Part of a small language model's weights: 10 layers.
Each number is 500 + 40 x the weight over the matrix's rms, rounded and kept within 0 to 999. Layers, rows and columns count from 0. Numbers have three digits each.

# layer 7 attention output (transposed), 256x320, rms 0.388, rows 35-63, columns 160-319
463523462551505441520486556522451482494471526515460546433487500516439471510449516552512503513536517517500492567483561475525525519508484461562525480473467461461497427511504545479549472485558557581541524580498482524477520512444569507552524453459512485377502497504480502466510534516473551457496519502436463524464439502515541485534466575466502492552464477497529507505523478490501562543477464440534478503508568525503502491489513521471464469467429479520482513470534513433493579505480529
509468474469529517482469564556489475520502497449476422528490507559539475428476470499507600514534505489489559433458476449421519505432469520547462520411510515486531437559482434518511537453466454459485523442448526478444528486516427529451499488504546491505499574491540511491513594489433530518484543565447518452449442425528541489493503460502561456501490481500503481489488501491443501482494532481507519580632516509523485534502505516513555507538511527539538531489469439499397448453463562
498514523511504460490466499556537449499483415512526513486531474507484521480474467489473529548555543453514522537476515521467539517575459537511500506514481480502540476520460442511469538549492504534543580467557467377473473469502525459544512504502536498490540444479501537462579474596519491523482536467495539432518483437458465449560524483447491447486489525496506542508507423499527491476518503546485537515469453494551490436520564383488573524493478539530512471510489538513529488474484458
557514509487459460462526515428492478476532459477522521535510504506452517541474483468479488513522411512503498454516503476467573498499491529481451492497475424530527451460447563461513513469526522502550525421476457506453539474541551533512561500586538489488479542481489519525488438483510467516433543518469491463534533539542534475490468496455458468460555510516392502494539541528530451520490494487488510511523424474623541490464480482413553495540539588557529464568397514534514545501489531
463499401547513507564498473477572436475536452478468497465487471510502457520467464599469439481466555552531533519534494501501477457497468464510498516531505572535546537512594528527460475457506437524537499519515482497511497492546500440515568438503456426506503474557527522418512526522566505454512505497517550521481444475488529472485537530475576545560514546540472530478492563479492442485465562533460477554559599515562486515471487514513491516513513558476488477536511517473466542468479534
451477506523540481538501484505456471461540453534433465476490505526528517530448503553529573496470501520497414508480525514496519494505516429509519488453551547540513468442450563553499489484463499495534522505507463487447456458517482418508411425495547429462550553540482497537512484545530469450463470473409524496557504474431530447529522520518471528517507543497509455428536475478521515528524511507463499520488527475472488493511496464534500533532568528511517515563556458498485456513524509
420500510501513513504502483495488534495438538515491493502443526489446547504526495536477538448510540465490501493558522490510518578510479488510489545526530435593580511500502445471483510487502519430533541511506457481511497507478514610542506483491492505453436452464452451465483473480432457515587530496535484526450486519491521565490513502520455422533507526485444434500551437422488473468477503541509492544556543529476518481491556518480453486456492503564460465480508468476520564507542481
526600549540472556545499490493496539502468525523426492514508476481521444475525502471497535402488460562507530441499499455479488522467488467503528515540455478533450452502480494521584466531442532422508521475532502486416504558485589509479481422411508513456488528487520483513561490538470532518499468488531508488514514504488506528518490507508506572581493500508491502522516507522498478528445491506485480460525483467479486507511569484482548512499475458442468512539514506513486514413471534
491512522460538511490522505515537471557511438500549523507464482552495465533520535528524498425482472506458477474538540485479509511450607488514481427553430562544510512594480509438546518506475494580516450495518529487526522553546517497518460439450511500482546525468476539478497416540452485498528553502469486443474454517523512552494522535472522513467495514454411455489430459463491511553515479503492486507469548530522471527544436467499480489503493476536518467423449463510564519506419592
465454530512511482558531424471563575492512450577487592508540499558492515519493405483525620480470562449504561455517534491481501480551478523507481487466486502496515468513530534430427504550490524443540514471464445526469452458515518468484572474431467485475522473485560529516476475509541501483520531390506546496544474550530541476531489521479442483494589511474478460479493491502524500467516476455440524548440540478525466482515436564553517418515465445446535492414470536518452524453465486
541453472543529507537509584475490405511479536542510492532528562448462442568447563486480413490523498481477552491520550486530479468493548520502513489524538475366488535545523472464538547519478544525530514492550511496472497490451517511490534420486499458448453551578417527499505535538554500464503471524504517498459548493479488540526475489489456496460514520488480485463537487499425509373523447453508507485497544438491536560474433502513492505457437450482531500494516486489535438471472526
485534537536445542452517495502498514451543457458486484495474481565515490485466505515484513495554494532405472481424469515558521497517459573503563489483506504478489534460489457564559530549510503359528504525470548513546555463496428537507418501499525496484492505482539490435468495506516479526508494561518469538492476565490449475497503530435556539473549449546524634490445461490507525439506461526525523485457535488596470530487473559483526457482490525474536514532509466509489495551466500
517473490508486581526487464455495440481500507414530517447519436481500486456558562533479529560469512512421504536570504503511522456498519446499469482588541538529533548482570490455483511417477484461482489448476465505502544519504505506545442444507480546466534504477508509495481551530500551470432517520522510503555484438549497458556470452504456469492496504468552518467514521499483472459503536512495487551474498510570558533481490470470506499457466514450576517505503474433530563434447505
499505535511416570495477553479460532529433489537500529410488496460493418484512474444465521451479483483525504458450482581511492514465495522456539445543503543526530573479540539515444530513450488549483470516435582491523505500523554503466422450467465549461534427497482537512552539555581445592580485524562483589452477525493463445435464605527528495469492484414525506491513535474463494557535544412478547505582550458517542515490567470473530437483485548505529469477551490484507532467545513
541603468487657534513478529428461455469562485476541423476540550523546515489508515469524446416508541548527477487449540424452519506517481458502543518499469445513453470522484561446445467478535464488517478445523463574452544490486533489488541564523480543435462480450485516446447484438482449563455505420555507547564530488518509466433463530512443466476510473489441551474455449491466485497547424508475536510498471524556521492468519557433565473489481475527554503567499478567494523466567466
502487451521503468443434527524524486470475514485459489513505542514563557539517495494441472423509460497540545468564504426433510510552597492482569513439442486520543520500474436553564486507481526561494573471492527504496531503537531447483449510438478497442500507486517543477461517524489503495436535501516544545517567515493464527533514610408487497476532535499516482532442472456559564514490481462518542508498501477477468525518518575471463497447505534475460472508545510464523445544457469
507573497526483486476490500524520494494470486495495535481512508451465458524531447509456493536490493499504502480513508508489469425460512497589495535549605515476573533491498468607492505508497497486458518499503469533515487567486606500479462490491506513477447510534519497481499508483444420539464469530509463466514480487548564484428530547534519513530467522523508495510544475510481486458468457471513520509521467492491500550532458430436522503548511491513439504537460500518537495521462486
526471485553483501536524447573451464488505547557442492515469459575515518534510499542512559539535415457461449497521496470520504513590504435543428478484502494564465426553453516488504450507488550486507523499456445464537530525528475534467544470538477460515522463507476559524509513510476463481454468518479482416498480509430500501549507428439620496487486470463490516537607558564448533426521455477542451476463465468472475460470555467531523489462461507499517507509519507495531459510507571
481524517545463474519499482453526493497499540506470424462484490493508539499552494489503478546473437474446502551435452567490484418531459395547472545505501509485489625435515565608475458489483434580512550533478518468487485533529550539479531493482476420457502465544484514471527497481491590511511496531533498554497478467419502508526494496447410462466478601509540486501535523458459470458521487554453507554532535487479437471515495514494504443527509459510479504538507427497501503527488509
527463478506536469469453509479508513513486504480557523500536416477510595503517508533542473518487519514440500403520408548495475476545550482429484469519475470470545518526480489471530528444531507463535497460522509474517521515480489498574479504522526484457559517517499561583527554512512494519581476489480510492590434547484476486482508455453497516487483524515504548481477453519545520463540504458548525538512506463517526489553491483490480468500481545506474514491582489478519487515494454
530478563499514553513515530547496485575467415479512521512464436489495454421484560540513553534505607558573486531499515461530519424599504476514541463477517553475499517475535495524502546486487535500484525534452469484470462424528505498470586517514493532499558517489544479496504476518432502549471443462491560488473475461475446525500535471480479494553460442469427500527524562557486518520490461522494538405500553493482497463530447532449529501497534448458510518473472467446510469496513494
448490434461538549513535487561484491528436492493518502486430415535512500448495446430521516517596503510459520550489515525516506510559451500492469438465522476490509597446539473483565528454534550425500549434531535478529469459481533459505541451557485550484459549516457488520455546554431540473537539490456478536532475445482526528486504532490490453437460487399561487494511469526465451520430408524514538496481474502536522525506488522460559485521489481473417477483491489551492547553512473
480444451524467476475486551497434485482504509518519500478439566573478525568496531587545499524522396502489533556522442512474564554472480507469423562511491549486483554537462433546504465486505458495530523443499475519442466471490460522468521508461481488495485464498526533500520499482473489464488533500514471470529470536485461505514551568558425519517494484399530521594451563548535459531433504511505561448464525459525493448430525442478557477495509456510507466496463488450545499522535476
530462528522474491549545540519499527515537446488485490493508552470463493514552499489481514470607562498478482438523470420498480475562521476445476475482505518550519501544564466553508517484600473533450529569414522488545475509516457528494455520444484507561504510485485548542496509554485489419502439474500494443516473520486448494463415439457522502417546515504551508479503493472466550518474523523521543503576519501470515474513459474504522494438536454461477505491467500500521553469543499
475473361585560546484466536513546521469476458477548468509480543505453494503487506548509488565430442535475432496503492503521529479492554570500426553523519554484486500421513570575498510479537488518488534484439456454507534462497503420479484473548527518498497575444539518593470503540494546525514486511469480560466464487439423479422489448426554527541506532460461483507552444521522540436509552488541516453453492519514479464460551563470548448488440518506541439518484453495548503555550458
441532480532516509500523546485469464469506514470501413623488501493515505461545478405549529543469501600483469543508482491491470532421477518518447498487491529513439561474492465508491475514492501467490454574584451480443500546525505473449532496562528535497509495526435535472498513506513487476466459506497496413481508531542429512559479487488507469520515466446453523534484526432454502502493534478491473552344535525428517487490516540515522507491479541493518566501522516487427524519504497
495464531566543488429496435521458456476442559507433518510493437546523463524466482506471543456521474541508506492452501467507501534499536464570487512517493518531583464518515544436448509464519536607448544503522563459461528516561446532505549555536447520512475513460560504481487525465545436471522439483464489469513478533637538572453483508535504444549484554447505493497531487519513505486545452495445539485524565524476477456485447537580483571508503508460518456413533510508488489484442508
576506501546518500518474536450438474494459455521541411496480491440407491434498493510491542505517460431440419529449507441584511497532439523510525471533560465476534488461510545469505470508494549457530461515542509499503504510491544518510500465458459461536506541509468434499530523487545502515421522525496482524495495556504560529446513479502513578503461576528460495496402468538533496529488485494451472563478480498492550526412508486524535477502524554486502528460497484549496441446489570
451510494443404513511553489602524534487435446482483469469488505477526495520493522486503508523508488512446432539515481492447509510547491527501563456422504568519539499535513551537519506516411495490522553455467531520458454518493485499514493520428514425486514476484575556529480521584476541514531498483486460537461564550499523496493451540487544529510491455462514555505491504443529464453444509427486465516476444561445562486460507531495505458463498486493508469513436475561564500481531516
# layer 7 attention value, 256x320, rms 0.137, rows 36-63, columns 160-319
509492510401468468437479493543501477442503561550497543377501531513469469516546509508527447496576510618499446568508498469533532496533480484429483486509500567552504495512509549531492538557542485508533479501419528480477525534441452508446498522517564469455507451473535491483484484507478565489541491418543470482492516520443522481514478525513424491566527478500479449539492470473534529403506494494488495530468478550468478462494512535466492548513480501427488477434409568530554547582536505
510451504508498512480518554454526475504466516521499490507519455504488493498568511462537458458488487493524532492498506526487534456568569497459457522519484501489475539573514477533542497473489514524520407576478576548522551615488470494448446502472517471479554479535535434502530521474542540468465475576537513554538558486544473543485461457504518473487534466485524550463536474537517532540429469418489530499481495497522542525488483531529454522542489410487503468451488495590427471489506468
594450511521446559456581576466547457512539499477461562430490454467511498513514496517480514504461595527542514505439484579489489479461510508477477522470509529529486541531513523541529474445440507443507537568513482500565522539517488431498561604461476483491482456464479531474549495512504429578465428420501483513509545420505515524525462525473549490529459443474561471506544459526525507488511557512517484490483527533475523542443500485501434462469479435432475484530493456570495435508457540
479464463423508555501521522528433497444488588455474475502555569470505545527491522445562533468499520512493513444498520525466508586497536520551568486507511488525477520462471484477480438538450484510494502550528481462565431463465544606498540461538441478497493501502564487553564494531492467499442516478502515461450538508436515491515487500486493489414441540480487427515572462506483539511536472498490548474512495486453433505537558510485537534428489442503494549448473456463480486507439482
507543478454500533561534433503509480520518483508512508540532532450492486480539397480460443447457431469435568490525515496470546547490518538549465593532459485508548502500575460458451478479479475467491507462529554508470496553498455547505555559476516483507486527498475584455424526472500499529496552513541509516502517502486498523512451494484474579524462545493516490449450494545550458488456492420521492428466503502442488517528490556436544516511478508581496569457482478508519542511476461
505456470498426455507480529471495560489456425446520538450475498616575504533481522457463544482484513507493483566499520502492506520468455511544557540464490523513466459529518517466503517489470512546560480502490511552506492496526496463442458540496479522505508559555509486543442533505492496468452404482541497534482527561484516424551471470487536542497492567538535501564473521522463537480552496470548522446473513458468505525414467473520553479518461497501460443490589551558537475447498519
545478524517456476474493545512490470462478496511486582446527508503444490475518523437579516493491513492540575550572536479469500462468513482533520463471513544495484492552537492494517519428540473467457485508471425427496481488507589536512489512522531560556556454459513499498519441496526492481469502506471453493487551538496428537562485498498522509489532517571488568461495397488501583533563528547352523498565500538475547481527463516494523457480503457496500386383532486489522472511553469
487527449497492481559543480387433453516474544491498480600484497515484434492430490552407485468450526543565481492446511517534531470466539503451466459447489510533515522531520506483494497511568586499551518462560552482513490555538625529485467579467489540515514479499475485514512475512455539541462537518460445508551486499499481493503463546458523521469559480459501516530461487517458548492506548487473490467537467484523472492497534441473465468534461542490533508539452549495573500490506488
565494477553454452464491464535610493458500486465489484553542520459518489512485476466499476463470466523463526523509477485479561493470452505508471570458570511481477499505491438458440447541444523512476517495490492482533453469502511497604518520547489474496464556498585473490524455506490517569471460560501488481546500564483413514452498478561554519608493543495492458528506544515511553527510541490521479499576432521528457547504579408562484520476502497503544456486446530459507488539523461
531511467498535422489440465526486535570518534506454481536531518518427527446494529508464475517546467459510484486448527556478488514562500499489476489530554388550471522465433447518538470507517478484520468547464480477512446550484508556453462486497581569529571561545502429574480499406526516586488449543511462486450490457568506480550528527528587532559540486469448496487500509565601473513481475503553549565481524489498544414523541463458493533485528444505468518540482484553515523443531440
482426488511515535504501484507473500490546485503436592531498479435486500534520466449468518503547498455507544582505477495434495491518539479468481471463432457496444507531509475533465478543520504494498521535475531497492569529518488430537484555557506505477492507500461490539566514484487524516467528538503509531474542469486565568465532437468470495482438535479466456464527528464515432415482524500506493497431441521481520518449480446535568539493560490497516432443471494512479473430493550
505482512514517521531532516460528552574452526465532472472517490497519589522472430477523463514551462477567517545476439445528475556447499496439498498463491479503458507554473456500514490468527486499613475472500479470454479505540545525511592563494498474515533530503475450520487474433503427518449474439558475518474463538441490473538362511537523500528451449495482500519488490501493460540514415523523490524554522465467507478528473494536557530508462462537476518557513550517490468550491466
478492487475528451525477488545448518486446496487501535487566491495486573459471557516457481510562459465504466559516563448500530489467413496521462483521443552511435526571487563442500427466416573522457540463535481460475546435449463517512546520539509476504524514460537499538449463474486480460456481554516517473556469527511528449558563501557537544459485545481570566506502570459497516539470554527439539462548480568457504509473535501503474578486470426481533482471476493579484419501428472
540533561483561498486555500602457581515544491497492497525416506483438475506477564543455535526536527545492497510572501481566531472471486464512455467505497519434441539471504437472519540530425445468403416668458519521520510435445542494507492539477442483481436504492568531483552533520507478518513466490430515460526548485484529549555500487487480444482519527480630461556499490527506512541415524527556478519484506500474551467556472447492434488516537522516473437498516489440544481514536464
414521517531553527500469509474531503501432482523456510493428463510450523469491452484465513499516512517520427523497500549449468540504461488461522457399487516524467523567519539493436509530479475478451511460559501540446554532491473496500482500541458460529552508477453533529518454538555471523474456479496549502507551469491502513442485551484499491535489494494547492492585607479540520518552426553492540438498505515486523523505494503505479486473491497501600440504505561498498496499496516
530476552451479517545526431450554456508473511478518502488423530595514447520467535520494502482540493490467502450459477481510524517547461510486523495445515445472503542505522506482526490392429480553500456514530495424496554475495445604511569499531481516560478457516447529514532489515511534487474569530466484465484520444474463504528405624480468474548511480431490449476532515518467515527431503480416513560505564483537540476526468489527534524527557503473473480488568498469473556474525515
466465499492508521518497445483501424532557492545544529522464505462473530411428546487491538448461513512546484453487521565508515532547534500457533535505438444456528536523557455542548506432491447481491509545455534439467497425500508406542492493543501479460468507439463456403514506586453505462518486475569462497533486515498535498488465489518439498522529513491459555493491484484471479497484532433494511532552519513456521494426524485549475492509448490501496433450538514505502519553492510
607550557489548492510468490527506513452563583470465501499500507498492440473497528501483540526514510483481464499434443457514486554512452545551518500521516511464571494520504525440479527497484503435521531492470504464508491405471474487526494613498474563577461523479536517460464543496516521482611509513523443459450493529519511475537478474538555583501568441564468481430454517549477477531507510458549452489440444465502502479485526487589505479473467558501521528443490495536452466441478492
524515477520468523497569451371476451546525520523523506497473503465457435475524481498528470494494470508462456469465545494505479531474535554570541514542561530487454547446530514559519477543505460488533528437471578559496509490499492505391505535506469481488454503452477389443521525463534518446474522519520481528448448467457561497432567500516501568568494501501503420507467516497520474559449477479561544487587467501512542426496481470506541545463441441471524495573529488506479554507469566
501487496523548513504539472498489533467525515558529523548441525519494477531523439559531429514566521469496516488447452584476557459509524496570443546446525476500453463506534420519475507536524500507465487482503545513545467515484583495518512514473486475475476534556438530524500477564554427422443547506485443493547571545502461485511509500475532528466521514472440492481478545479551438489496476471507540516503468544480540471543515467556471510540551545555495469467527518502501520486491480
543515479529562427476497505565510533555451453605446509493456487484498420545459493422534527511513511462531514501484511520499508452487475498519499552563432525474541460543502495560477534500536475525496433484479496539536465523529500541480493484542521505540507519424407512509494487470499493537492476578469564501430454576573463563478463565475502490523456482530501514580511516478512498523553531509543469471486541513524510498474522433530498539523452467506440533490482518446548463506456538
493552521514535460489481436519494542521510516491488504450498523437524497449479500414510550481458522511454476475506517487538542503516486441452558453494489584528507515462476561507554494454514460517561448529460484435503445502482518490469509559489494488499476503545482502520437476491553506501502519528481526576505450445505484568523513444450499475440607545518507489425515470502472486502544472491456483471468407505496482489486534542497488540463526545506461515577441513527562501464512500
500506515501524542462497517514475440487506568533511523488474543481564446519510510478522491555375463437489488490462568513525570473545403484558466505504536486401476482442512509483465482499518541518524464484464530549455493424501463533537432484466514477484474448543484469475585484482544426486473546443541464521473504508563567499473625559523452547489492448523450517557532534516521473522554486477503509488464527580544555522512525522538487547473502523433509564529484465537509484480509578
483460515439483572408497423445514493507506497520499507530506417392491499517482430499515522566559512514556532535416435509468495436481484483478559479485492478506495503621445590434492493461456492525519524531487555464503410485594482487573450518581464505486492472480445525452473531537499430487562458559513507457578489516504470427540471452570486497502468467531479493445471517414595567536493431540548473540536536540521519461498492587491555589478486556619405461529445506533455484432469542
555431499541494469450480507464427594563490509499527507471507506561511476519468498589534473435506478470449467498485448567503452467509580500536564537502475489462512470516507453436522499526472473490482510423438504489487491517496517490471526509440460468473514539494514479516497497561498453521520506584470563496508530414490460522550490563551543541475525444563498435476477467513539506466502546575501525560494521480514511487526488497552467549438494535508492503510457524451552500506502553
536527552502435457541495495523539463449482478496523488466489498502520509508488434533462453467461501479516483460515524528547496455517519453469499511433483553453513470461523447528560450527493492473452417532488459511579499430471470499469447420496540453473497509475399531485536484514463456511593539493472473483503495521471440474504506531537525447507469474424481548572530541512427491526565495452468529424550543473547481486453535522513475530432517475555532511474518533529489487544449525
516513500438491478488631502552446505530461531518524537460441491426548523501509509516458418535523525493539581474479503502504516521572513460495522465564478514503505463506485504481504509471532506509469523503478504475515526525513436480506507462492547550509499501515497500491471541498490506534468516531531494557495506431482453513511610556518502445475484484538566463481467443522502515486470563542546521489483525491471447470477437467475423479548529496477511437493529472522500569480498444
478490527572486516437478527537528542494537532515444586527503465511489477538534499457496562446517409515556514438514515531475514481500455442514484507524512483508480510482510529566440437477547454548399512481557531423522549512453472486515528467531458499464540507528490513440508492555450499429498450502509503459520453529453400512435420456480564587498482437490457484517466478472492532541468549491493522482536500475440489488550484520449561456456447511517573500533510549554526502472519477
# layer 7 attention query, 256x320, rms 0.103, rows 64-79, columns 160-319
546424469558499501556514493516528517522505445415425539543512483457494542522443498542450565505484440408499508497489467493426501408484480557469447525497536474504504429545420523523430497531423446455570467443500413559531449503525487542519542475436530398521545508573479502474491542510526532497586451511492472515523529461532497426542425558500538473547537545566547549558481510456528523500513546478497573436417498464560517432524448531574547541451432469509524518531478531573423623493476439
501520556529514491521494452553437542449573531467464478485414509477486505454441471532538533560523439504601482504500535427526460557487544556530448442545497517470495457523399464513504494499473573486497511504487468489608515538520561540434496484456496508460511518503476551374447473510458484513459455390533507527509498487387514479477548470478511468511498542514491548505555484445467498521499504500443484499465556454487580490519493555525417491556484489473511385452540459567447501556535470
538509588572534496493492480566519561476444617527466521472497557505453499477495544503438406513484545575539509500470515519582467534518489549498499544505503500529505534524520506543414519509477573499564478478486546522475469464496527506555500491484525544508422522519476566513497502566443454495471563535544458478488499460429490557492513467465466515490515454541493447482491524414437450578509541491494539418464410527516472484574561480502512522412501420512566486533474521422480411523500514
494482355527538543461420553491542514476512461611491522482474516465528492463450443445511536509504450509433613414534470490511476475474464488430535518448550593510403544554421539521487547472461442545500525484458540468500503479476481530484511493499510503462561446540549540516495423488465450571501455451586517486526481511491559561544546512534531490515496599517543451599470595598489546560478498481467463563468534500533534491585587459506563406535435435463491495476420464456565472500534518
450477542462504513511525542464490473573465500430502470501473495553552471581490487577483462555485480503476518534454460458513505487493510564459564556547465519499504442474462552558496567499533453501531523476415534513554562510448557504538537506513534457558506544561524526484571445455468551505578512473434398475452503498492492484442447568452549514476536571550490544500508504490514526522435520455457527501561499504449551522460489488465463474416505424432479492514539499520477552518494493
506416542515471422564502421525490485596518469494454410410458548586515494561524507479495492542447484544446473456518483441410526489503516490494489488457484525564557559511525445431487515519475442483451506499431474539453521604600501472516449466569534515535444458466492433513508458502491475528563508443493444484511489519565561503528534475490514494583520483501578503501483523460433477485561576559547526433488474478499557517486525540510543486549451533407491528486546544519505458478546435
426479526481482514516474565539446522499446542462592468572550505489483462507515426414466534568502570499610466501507501506556474482522433540485506540489564496493570557571455511545462480492574506458553459500479476474466542487526524487475543468525509475507479483358507499477430560486507581424483441483482432525514461454507511532539527503577529451521428508478489469551524438520468543447448519588518561521496477467524499438463524510545416507484401453491548494580521544515520468487485472
436517467450528465527503544596479506476446551515488503460433525489483483515450567520499507492472483548555474469483509498501502491568528485542532527492573562497465554516514448510467494581494496476481474496486504430566445505483479503521478529454478546448414529492422529465463437522469433568616451443576493530499521494439470457473442527525477536466503492558537493470460434495569530434466512442524516509470466511556485520557455505468462540534455528577580496501503424494493483455446476
493507554460575453601510479504540558470542488474557510487517469506449498537539524486560466509500491492513546545392458495505502543503541561508551495451500490474426492497417437523491413597562555488470555520511494513441493484456465607451419532492528485553494551533473490531552468450546456451511551594551542510542518459561478503449533488561522512521514535476435408458496472397461550506476527454542506551394531454480510551493526474447574452547469462525495501490506497514497498418514463
440466532496484442450482488501511501573558511439507473507532537435612398505455587480535467564502530433484518577482573433432540511531472450529490530554545462521460544551564507527459440471553510494497465512479489476471527457522494584525549515504476477538503465483437531496529473529509496519506448470565388461501562576468460478492413542490551512493525472445568470504560535442546405443464608544515509548496550502459434532514497410551509445476480489377542481417520462518464486475430526
514481514430509462527502452506450496446527585531477481551493537486544509483435415508465483486535570458434561459572539439473500541551464504475412590455562493473526419541484523453492556523458434480568544530482455497527524532507519506494549494491505561477445477503482516525577516531614480428525518551518496493424498560464527484459487516475474460590539427499496502538449512408493471486516516485488537501517538510517537473473479531482413535471508459511553548527482515532447498541510494
508546566456493444485516470531461521501520482533494452493499434514598461532508546543551509530487447482478557476468539489514429458568487544517429459430550499475488498504493488540557476456546492509546516520524454489535468525483532491482509498478490482520459524511537507474492468515523564455531496476527514558488474588498491504464434472483551546505507461551443425506492468529529508438409441480444437516531470489512463468515472437462480485481544475508464516499534523573549490509461489
508478456542541467468532507497554515457534506533454527504487542483532472529540500497565495506498472536554522478481481443504554459460467495529451433542518491506463519541480460500447504477595435476540479609523594540541560522499481505521461521531477581499495465444480522495445464541454528470543531476511479506471539505513492428497550469462512463525492515504519485533433538507452448471419502451466413527420470509488510547452499404531466519521523579529448486516470443567552495522513455
550457501485553426457426467517451536482529479446557525568522494558485505454496441459503518486487518495444548477454468550477523505430568524542490447567515566471547486560495480509469512451414467483442535587498477491469485493495470513572428471489555547528466451514505561546479459522495484455494504471506439528496468537455511460421510405517515555532466514481495448509501492541617476597540438509472455492518461520505491488478564507539492474508546523437543480459488566475523483498460527
521524471473492431560475557466478497464487494438574540452435442491581465492515497486511569444516486525526533472497480524525486519550520544575477458434453494460503511435489454538483489481535519563507453534449536509460516463518512463468517515566514455503445535523454479545508533485510511506497465456461513483374455542490522546540497432529516467503494553490487425558514508561475631518452485518491543452502561479552546464497423495475472523415525507539456520535506537522415491469446486
484510471468571548450442428453470477496528503527483429566496541516438502437570476500474461495581464553461524538545537530472592563533481429452549516543514444486504410530538481470479529527458474501470515477504512437453470441444497531484512459456468510457488534494502544552488548610463463538430458498551347461484465498516488452511504488428475510470536486576499437496526505496524567442519519496467536430473492529495528448500483475506496469507482559495479468496545612555471546428504510
# layer 7 attention key, 256x320, rms 0.104, rows 64-78, columns 160-319
519421486510461559529428457521493469549438560478547606544529554498524575525463534479491521458451441525509511428465483431505482540477473475501445435558582523432522475616470532511448435498503431515499500493464512525481543471486549513526489465527516461457503553577516456526424458474537571549521537472454485465529508547550434431537478496522371458485519490503545479521456537504434564456469576538498420530393472511520524463481464499525514509552556494515509495635436492481503394534462510
490453488494448509491563535515412466501517539535473467498404534473479468513507462530502510471510455496515538534477547465553474470498468510507464520547460468516504493480485492491530475558480499521442533442522475520406508497557606441528509472506497476548454545498527469495499484462489518548464478572527466404425531522498576497483469469472464585485471561480568603505532511439396531469542450495547534475428527476537482432510490535511432561615460488533518552456525517556502454435513393
557533568524529542502436429460561444509539485469460495487508477524529463503524519577530506495510497564518558526545463567482439536548498521473491474494442516548453456452404507470453467457556536396545451419461525513467519445512503510540499439541483535542515449513575529596487517579524451487530462469641547424578487477513500574474519518520416446477541465488488510559477384491529455564482537505494558472537539507444536545568472456552487589475518463481457493519465472438538489534515477
471443575439518451487438516631432488466493579560603571555458435477536520459439497478578441528496420455513514479582375521551466530433414482473490435422502533585511564544405518474527522508447480564455577506462552487518529498452541474467548433477589524455508512524515482477433483540387475567505435551526600593484462536509495508540506579463550481523525524502497491454459462568517540544479587473532447474543525523553510462491415458519567451515429558507536507490530486416539547529513550
531518512447541589458533446475495492492511498487493460546513539471547467508471480494500448493487464437474488544380480446491528485493582476445543522511510483530432447539528511559492583555474469661497597480541482484526524490536523459477451455568422487481374559558524542511476478493554517484525488487446483423470482535490488472551452521371500453391534470523514445431563433471516541478545605505483559493512503416491550541426541467470403529502416520478389508496564403498561531547562549
545428563542474475530515401518529514514479527504456508480550508480477490590442512594477457482489463495481494583525513563519571511534499527519473458529526557495525568506474449519460516482521543542418516482449416541504513539503507507470466461507530578543482449441573470430445384567617496558490611537556516551464477551489519488520428415503501490565485492495486529405508464464519403493589465421471529486542482506400582511536499501512547462453452546508500503547473473470475475467407563
462534513390498527483496549571539504547501521503449427546625502496458458463481547457514447547493490416456510454577528559552568496452463484482424509530466558445515443549436571557478531521482516472559468546513497516411534535515461479472559453410476497543433515504461440535488549539514436381514518522438478547479592460449579520536486523532544403512583460512430436502474475514494498437542452522560525494531495569510524534505513502482449523502526493530498513501571469526452461528400527
494545508492490467536486500492457459459470461500473448479421571483607458501486477496505515506496522503542501436495499401576489486539536470537481442494536533465434587505498490486557507501560556605465489469472556477533512458548547531543483447454543531511514465497483516569485491549416500585636503486553474502440457434447486542464511501502568477470471529503480496481483450561431536524519460555502491524493482461480500594469470428447465523500516475510560473462550541570459466535517488
428440477543591424562479460559485542468540493476455491446479540494507402533567488483439525488476497474499509537497483457518503524515497504492556507576527530514460379496468458503550432475521555484507543470459517538460438505484461426534510587441545477551428503489559418577581495472463547495450557529505486534504407489481487487491466463491494474448417503471434449477470407435453499477526515498566485552560472515533504524512513498410483436539516472481472466482490469490482544487452524
492530438565520569505424505487511512462539516559523524501496493451530492566486522432445601520448484589498462560499491518532540537514531513509439512543520517483429599560522538431543562494447494572603473483506537566488455549544497481501544525472509472509581572483567545467561504491476498424428453484525485503430507572451519564478565459567494485527514477415457443394529547495541524456471493507532480489471525489532514423497533435484484476503516530482516563447588527510536494568512485
492458577489481562516552470498468507493513482490564453510471501469484527545460483547514502548430501544531545477470542498462590543506522501504555558426506431490526390513475514426529483468506428518532558456505450438557518458520456509527472485516520534536583502522511582454515508519497558467493527524488496509530475411510522493489433507546550478504537489436547589492489409474513461394525500479534570467567463521512499477475538525489480451467548526463541519564502503569522483478530511
518550488550478511514546406609513532408552513501514544496488487505540547393557488574515566511447466467470508471561564486505462509538505498511413474550575501493479447526520480479525546474570528435493479510588613475521467459570450566508535544539445477514414510548418514492408481549548481534528428473484513517469540500493503550546442523403446530586393501459440505499490480481513501403431471547462620517503497449418499564518477521479526523539509534559382471485466615467490487488544542
426498540464514456523490497508512462478559474447540488474519480526531487483522574514444513531506438499532499542524553577448464434536543533504530508550518547524510489435479414487549499449508446505515594546533462565482508495491472488496463500525496584519621491465513462511518488539461495499514518512542496533540500496467513471531500572478499514538453556442628504461459544495507504397497471467529470479465463484531490563484472456516561559488470556495489426479534527423572487537534514
500427533480460475466409500466446469524467475495537461498433420466519484492515508461492545455532500410439571486516493472528542525484560588528475467504519542471521508557340531543514472487487491500510440506494461469501547569485514582457536438494556478556468481467466522573557604521514461528493460473495486350512464467451481469475588499447544502523406523535436522482483553464484473552448438467531503512498460526521443473453501610495428426535539547552466486509597571448500545502397599
434465535529508455471544473546519545485519533483564468509494518493577472458521471450485459474511502482467543484568475539567473538479590529472449498456497459478469519527457463500556577503551542553428517444481556501499494507528496515556537615555477487503528491490525545530497513431495509414508444441468463504466507474475479491460499545545535497466485485469508492427470479489453492506527481516522488440491471603528503510547518537488455580479531530515441448562456513544459505524441507